{"n_layer": 9, "d_model": 128, "n_head": 4, "n_kv_head": 4, "head_dim": 32, "d_mlp": 512, "vocab_size": 8192, "activation": "squared_relu", "norm": "rmsnorm", "norm_place": "pre", "norm_eps": 1e-06, "positions": "rope", "rope_base": 1020.0, "rope_fraction": 0.5, "qk_norm": false, "attn_scale": 0.177, "bias": "all", "tie_embeddings": "early", "parallel_block": false, "extras": ["local attention windows", "paired heads", "exclusive self-attention"], "init": "uniform", "init_std_qkv": 0.0426, "init_std_o": 0.0426, "init_std_up": 0.0426, "init_std_down": 0.0, "optimizer": "adamw", "lr": 0.00202, "beta1": 0.95, "beta2": 0.95, "weight_decay": 0.066, "lr_head": 0.00759, "grad_clip": 2.0, "warmup_steps": 548, "schedule": "wsd", "decay_fraction": 0.634, "decay_shape": "pow", "final_lr_fraction": 0.05, "batch_tokens": 8192, "seq_len": 256, "doc_mask": true, "train_tokens": 133200000, "steps": 16260, "dataset": "wikipedia_en"}
Each number is 128 + 24 x the weight over its row's rms, rounded and kept within 0 to 255. Layers, rows and columns count from 0. The size above them is the row's rms in percent of the matrix's.

# layer 4 MLP up, 512x128, rms 0.135, rows 267-279, columns 0-127
size [ 25 112 107 107  18 124 113 124 116  22 124 130  95]
[[ 90 124 129 105 135 160 131 137 115 169  84 140  77 128 132 134 130 131 152 125  94 136 115 135 151 127 131 155 124  88 181 134 152 109 145 146  92 129 113 112 157 148 159 123 114 107  93 119 125 106 149 157 160 112 169 117 167 104 140 133  77 132 123 153 137 134 156 133 145 136 127 119  95  82 102 148 136 174 140 105  73 147 163  81 150 143  94 117  88 134 116 135 123 166 112 146 162 149 119 110  83 123 132 131 121 162 135 177 120 132 131 153 140 147 110  90 139 109 113 124 147  87 157 144 172 106 120 122]
 [135 126 116 124  82 170 132  81 126 126 124 116 102 158 173  88 124 149  92 114 152  98 166 163 129 116 171  89  90 144 142 116 118 127 152 158 134 169 132  62 118 118 142 131 173 133  91  91 125 133 150 118 123 138 101 135 113  91 166 131 114 129 119  94 167 119 138 131 145  95 110  70 130 101 108 167 147 126 139 168 140 171 117 134 142 133 132 139 132  92 133 117 132 159 126 157 143 120 109 166 128 160 166 176 130  98 130 121 145 115 114 175 121 127 126 129 133 130 138 103 132 123 171 118 141 107 141 118]
 [133 117 129 107 137 147 125 161 123 150 137 106 120 158 117 113 151  97 119  94 145 127 154 120 106 129 194 121 147  95 145 130 136 145 116  70 183  98  86 138 139 163 122 152 116 112  93 163 130 111 143 143  93 155 172 174 112 114  91 165  90 169 137 109 122 143 118  97 141 110 146  92 147 123  94 117 135 136 123 162 129 144 124 133  89 111 124  91  72 130 141 134 111 116  94 115 124 116 151  97 165 148 101 148  96 142 128 164  95 110 112 113 110 116 108 135  95 127 117 126 156 130 131  85 109 159 134 153]
 [150 110 106 115 118 141 137 140 123 136 146 109 105 119 116 139 155 160 154 154  74 132 144 124 136 101 120 107 152  93 113 132 130 129 126 163  66 106 114 125 142 121 114 117 119  93 107 100 138 169 109 116 138 196 204 153 104 114 111 111 104 115 156 116 119 132 164 142 111 104 127 144  90 120 104 132  81 144 131  77 137 120 115 120 127  96 117 112 118 209 144  88 140 160 121 154 119 147 125 117  83 111 116 141 130  82 129 134 101 111 121 150 121 147  91 115 110 143 127 121 156 108 142 140 141 122 114 167]
 [129 154 128 117 174 140 141 120 100 140 126 144 109  99 143 138 125 102 162  88  79 146  70 134 170 163 135 110 125  59 142 113 137 123 137 108 135 105 131  61 133 141 144 112 146 138 106 125 143 137 126 130 153 134 155 134 150  95 125 167 137  99 150 143 144 149  94 113 164 143  87 103  91 144 116 135 100 157 122 120  83 164 142 101 110 146  87  93 120 117 106 125 110 141  95 106  99 146 116 149 128 161  96 115  97 128 146 138  92 123 120 186 123 157 146 114 112 103 135 128 143 116 162 127 138 128 134 171]
 [128 133  91  87 118 176 139 118 128 129 154 108 119 147 146 105 119  96 103 128  80 153 112 160 165  88 135 129 139 133 150 121 112 139 145 126 136 119 125 114 128 138 119 118 118 101 106 142 147 102 173 135 112 120 146 142 103 102 148 101  79 134 166 164  86 117 174 115 158 106 142 131  93 143 124 144 144 184 113 155 122 117 106 116 130 132 142  97 126 138  94 176 111 151 110 138 162 123 122 168 140 105 144 106 117 137 189 124 128 114 135 133 172 110 104 114 169 136  82 139 158  96 112  71 168 132 134 149]
 [129 132 133 106 140 107 123 135  89 120  88 146  99 131 153  91 116 135 182 160  71 135 144  98 107 139 102 152 116 117 166 133  99 139 117 117 114 116 138 118 161 126 113  92 142 117 102  89 112 141 104  87 129 136 123  99 147 146 132 168 130 142 117 159  85 136 138 152 132 144 105  68 154 119 112  98  92 133 137 145 135 133  79 128 107 146 145 133 104 191 150 106 117 141 106 103 167 132 156 113 108 142 147 175 165 148 146 122 131 118  77 109 109 132 145 136 106  86 122 119 130 111 182 149  96 107 133 137]
 [139 125 123 102 126  94 145 130 119 119 145 130 107 112 108 100 138  95 155 136 135 105 145 138 146 115 133 150  93 148 172 130 128 142 118 153 121 118 172 139 135 129 195 100 130 121 130 152 151  88 117 150  99 133 119 149 154 109  96 141 138 126 107 137 116 107 118 157 107 140 129 143  63 141  72 130 115 131 149  83  89 156 102 149 189 118  88 132 105 131 168 141 144 136 132 144 127 165 113 101 120  90 129 126 127 115 148 154 148  86 153 113 135 171  95 149  97  87 100 120 142 130 117 193 150 139 128 161]
 [158 172 157 128 119 127  63 117  90 141 126 122 118 110 133 163 132 120  94 136 101 128 100 127 148 155 131 105 158 125 137 139 148 128 110 125 153 171 125 141 177 166 131 110 125 140 110 134 116 128 151 160 137 120 118 152 131 148 123  99 109  82 129 120  83 121 142  92  79 177 106 133 125 132 119 144 120 129 115 109 151 120 128  91 126 165 135  81 125 124 148 124 161 152  79 124 142 139 102  93 150 131 160 112 159 175 151 172 123 143 122 173 134 123 112 140 168 123 115 172 160  80 166 150 139 154 133 138]
 [ 95 134 102 109 146 153 132 127  94 158 142 143  90 140 172 101 124  99 142 111 123 150 104 137 128 160 138 124 131  66 172 113 121 175 163 136 133 121 145 126 144 168 152 138 139 146  80 100  99 118 157 129 170 126 166 146 151  94 119 128 159 108 153 124 137 118 135 181 155 123 104 106 138 134 104 167 151 146 165 100 109 133 144 103 145 132  76 119 131 140 153 159 123 171 105  88 146 148 134 133 130 161  79 118  94 143 149 132 129 164 155 156 137 155 105 120 162 115 107 143 154 103 135 118 161 124 118 128]
 [ 89 160  65 129 112 183 140 132  80 127 121 161 107 126 103  93 134 125 145  91 135 155 134 104 137 123 107 155  84  77 144 108 125 121 136 141 121 159 117 114  88  87 130 109 165 134 121 169 161 107 133 143  85 135 174 144 158 133 112 182 120 137 162 136 124 119 109 129 174 140  98 127 115  77 116 158 116 109 133 162 138 126 155 159 123 112 118 135 122 115 142 118 155 171 117 122 126 111 107 107 164 134  95 138 117 138 106 157 117 158 127 151 123 129 124 111 100 102 138 116 168 146 148 121 124  96 118 163]
 [100 111 162 106 180 145 131 126 112 132 105 146 104  94 115 118 158 129 163 120  88 182  98 123 140 132 140 142 137 115 138 100 126 101 119 121 119 122 138 138 120 127 156 135 139 141  49 139 148 120 178 163 112 101 149 124 153 121 150 117  94 132 101 124 104 122 130  89 128 157 137  79 141 132 116 159  98 115 108 111  90 127 150 119 171 149 149 104 113 127 115 105 125 150 124 115 119 189 112 100 112 113 175 152 111 117 160 153 116 108 107 161 137 124 116 106 116 132 135 132 149  71 171 145 157 116  79 112]
 [140  83 115 129 113 120 106 113 145 170 121 144  83 148 105 121 147 142 113  95 123 119 107  91 115 155 100 145 116  99 124 128 147 107 164 110 101 117 162 124 139 136 211 152 104 135 132 136 177 118 131 103 124 144 170 102 159 134 115 122  98 102  68 129 112 125 114 116 168 122 149 128 136 124 139 146 111 130 109 128 131 132 100  89 101 142 122  97 137 118 142 142 106 129  81  76 122 120 146 157  96 104 152 181  85 168 144 138 108  92 122 117 167 142 159 122 118  79 134 121 137 157 129 132 147 129 122 105]]
# layer 4 MLP down (transposed), 512x128, rms 0.124, rows 267-278, columns 0-127
size [ 23 113 111 107  12 126 111 103 114  18 108 122]
[[114 104 147 159 153 116 111 120  89 139 107 120 127 138  70 126 129 113  94  95 112  96 108 130 126 128 135 159 134 143 144  68 145 135 133 124 126 127  94 138 100  82 116 137  97 140 120 140 128 157 141 154 164  90 118 147 146 171 164 122 137 105 168 151 145 137 119 140  78 109 164 167 131 127 137 161 155 136 116 169 179  77  82 136 130 134 116 185 150 126 126 167 161 130 118 166 125 143 143 142 146 146 145 153 127 113 140 158 131 118 109  80 147  94 159 133 106 106 104 144 100 134 118 160 147 118 133 122]
 [130 123 146 175 126 131 130 142 136  80 111 121 133 132 135 133 133 125 124 103 157 141 127 174 107 135 140 150  93 125 117 157  91 120 131  87 143 130 186  84  99 142 136 128 129 160 129 131 111 126 123 150 128 110 116 154  98 123 113 162 104 109 121  96 155 127 117 110 104 144 157 122 157 104 159 151  88 109 145 126 113 108 129 127 136 128  96 128 129 100 160 134 173 109 126 153 163 103 139  73 142 183 164 128 141 102 140 157 173 134 184  90 142 135 122 164 146 125 198 129 155 113  94 124 117 140 160  98]
 [111 105 126 156 115 142 128 127 145 140 157 143 137 132 157 150 108 115 175 119 148 133 110  89 124  91 158 140 119 119  88 144 166 137 174 145 160  99 128 131 102 125 164 104 162 135 167 140 131 142 129 150 108 199 139 127 150 142 142 146 161 148 111 127 128 106 142 120 129 140 138 171 121  95  97 154 103 109 174 141 121 143 135 154  97  84 111  93 127 145 117 175 115 134 138 118 163 163 171  76 120 146 119 114 137 107 103 146 108 152 145 155 158  95 125  99 111 121 113 127 120 123 125  83 113 129  92 185]
 [136 180  76  80 143 116 108 111 134 119 109  98  81  84 154 120 130 119 123 133 145 136 149 167 128 131 183 119 142 108 100 116 123 138 144 146 122 149 129 130 153 126 112 130 102 141 181 141 112 146 112 101 107 121 143 133 126 103 129 127  82 145 132 148 137 191  92 146 136 120  91 156 134 106 135 111 107  90 103 157 129 137  87 151 119 135 157 139 171 149 124 113 125 113  84 110 120  82 123 132 131 131 120  96 123 111 128 153 119 139 134  72 150 145 122 142 171 159 185 119  85 155 156 120 130 122 116 158]
 [112 179 138 127 145 106 165 118 170 132 115 117 125 131 123 144  96 105 113 140 156  87 157  98 145 111 133 136 118  94 126 143  87 144 133 120 147 157 166 162 144 110 150 140 124 170 157 189 125  96  92 159 125 142 112 121 105 169  95 136 161 125 131 138 120 100 127 124 151 147 133 134 112 113 210 142 157 119  82 129 137 112 162 148 131 138 161 129 124 161 109  94 138 117 155 110 130 104  92 151 143 118 115 118 181 151 122 104 128 119 142 127 145 112  76 110 162 124 135 104  94 159 171 123 137 126 138 116]
 [143  98 133 142 151 133 164 162 140 110 105 102 164 147 160 128 130 106 111 134 141 136 132 140 133 130 132 126 142 130 128 107 128 136 122 156 150 105 152 156 113 160 124 166 135 108 148 124 135 156 149 121 134  89 130 119 143 158 108 124 101 143 173 119 138 167 130 152  79 106 110 199 129 130 132 153 109 127  68 123 107 125  76 149 138 128  76 104 121  98 113 114  92 132  94 157 154 131 154 156 159 126 138 120 124 161 110 176 165 110  92 104 101  96 154 151 122 169 117 137  95 131  93 187 142 145 110 123]
 [137 152 150 165 124 132 122 143 115  91 127 107 142 125 111 147 123 120 129  83 162 159 119 104 172 146 135 151 142 132 110 145 183 131 142 117 140 145 163 143  94 116  88 104 146 141 158 102 138 114 134 100  80 134 150 101 136 117 112 143 142  93 169 129 101 110 135 131 138 110 142 120 147 112 100  93 151 104 121  68 113 105 120 145 127 134 148 174 123 114 118 139 108 129  96  91 128 104  79 136 112 128 132 105 124  61 156 102  70  98 133 110 148 118 123  99 139 106 179 113  81 166 135 138 141 156 130 147]
 [ 88 128 104 173 112 153 130 149 133   9  98 115 101 117 122 120 125 137 164 128 121 128 160 114 122 125 144 114 107 141 115 129 113 115 122 101 154 153 130 153 137 122 149 157 149 138 132 125 129 138 103 136 116 157 137 149 136 151  49 134 122 198 108 123 102 121 106 119 124 127 110 153 126 137 136 131 155 119 136  99 144 143 119 115 107 145 142 122  89 113 166  84 154 120 121 133 115 100 126  96 135  82 155 121 126 117 145  85 147 151 118  75 134  97 123 124 141 136 147 151 121 157 110 154 149 115 151 107]
 [106 131 135 169 144 157 104 135 161 142  87 120 120 142 147 120 168  84 157  87 187  92  91 130 138 132 136 152 125 134 203  65 111  99 111 159 157 134 145 159 137 132  93 110 135 102 122 156 146 119 113 133 120 120 123 130  90 103 136  90 131 126  98 111 132 136 130 138 166 140 130 120 137 139 103 114 152  89  70 117 138 128 106 104 122 154 121 145 100 147 135 111 137 131 133 116 132 171  99 148 140 120 116 117 171  92 121 125 141 168 167 125 136 150 108 129  71 133 125  90 144 130 115 146 144 158 132 136]
 [135 147 153 116  88 140 179 130 132 132 100 141  68 123 135 121 113 135 161 102 145 115 150 148  92 101  98 103 119 146 105 122 148 109 134  87 149 152 146 127 111 123 124  93 124  67 160 130 140 114  87 159 111 133  94 103 173 133 136 142 139 156 117 155 154  86 137 101 133 124 162 153 154 129 120 144 165 143  99 142 135 169  90 110 129 145 106 121 165 155 110 117 133 137 161 137 154 109 139 119 138 124 142 127  77 139 142  85 122 119 113 127 185 121 160 117  72  92 102 129  96  95 126 116 143 156 137 141]
 [143 160 132 178 125 139 149 139 114 118 150 141  77 109 105 112 181 108 120 105 171 109  97 105 106 125 114 165  90 146 139 123  87 136 123 164 102 167 116 180 124 125 117 132 114 123 122 118 136 154 111 112 142 117 113 122 108 136 119 142 123 184 207 135 134 136 120 127 128 128 126 105 130 152 116 163 153  91 115 105 107  84 150 137 117 119 159 128 121 143 116  85 110 165 155  95  89 147  68  92 129 126 125  99 110 134 148  90 155 135 131 147 149 128 128 131 128 126 154 112  89 109 124 112 145 121 102  87]
 [106 186 151 101 116 181 125 130 136 139 112 119 120 105 143 125 122 146  91 136  94 129 128 137 136 105 162 127 127 116 123 124 127  99 124 120 140 185 110 167 135 107 148 131 142 170  75 141 150 114 113 124 127 108 172 141 147 150 117 128 121 125 140 119  85 105 113 118 173 167 142 108 153 189 128 144 120  86 128 119 112  90 100 137 138 157 171 130  89 118 118 114 124 123 152 102 135 110 133 128 122 145 161 144 121 119 180 139 139 143 130 121 171 113 148 152  82 188 126 177 163 129  88 131 139 153 130 106]]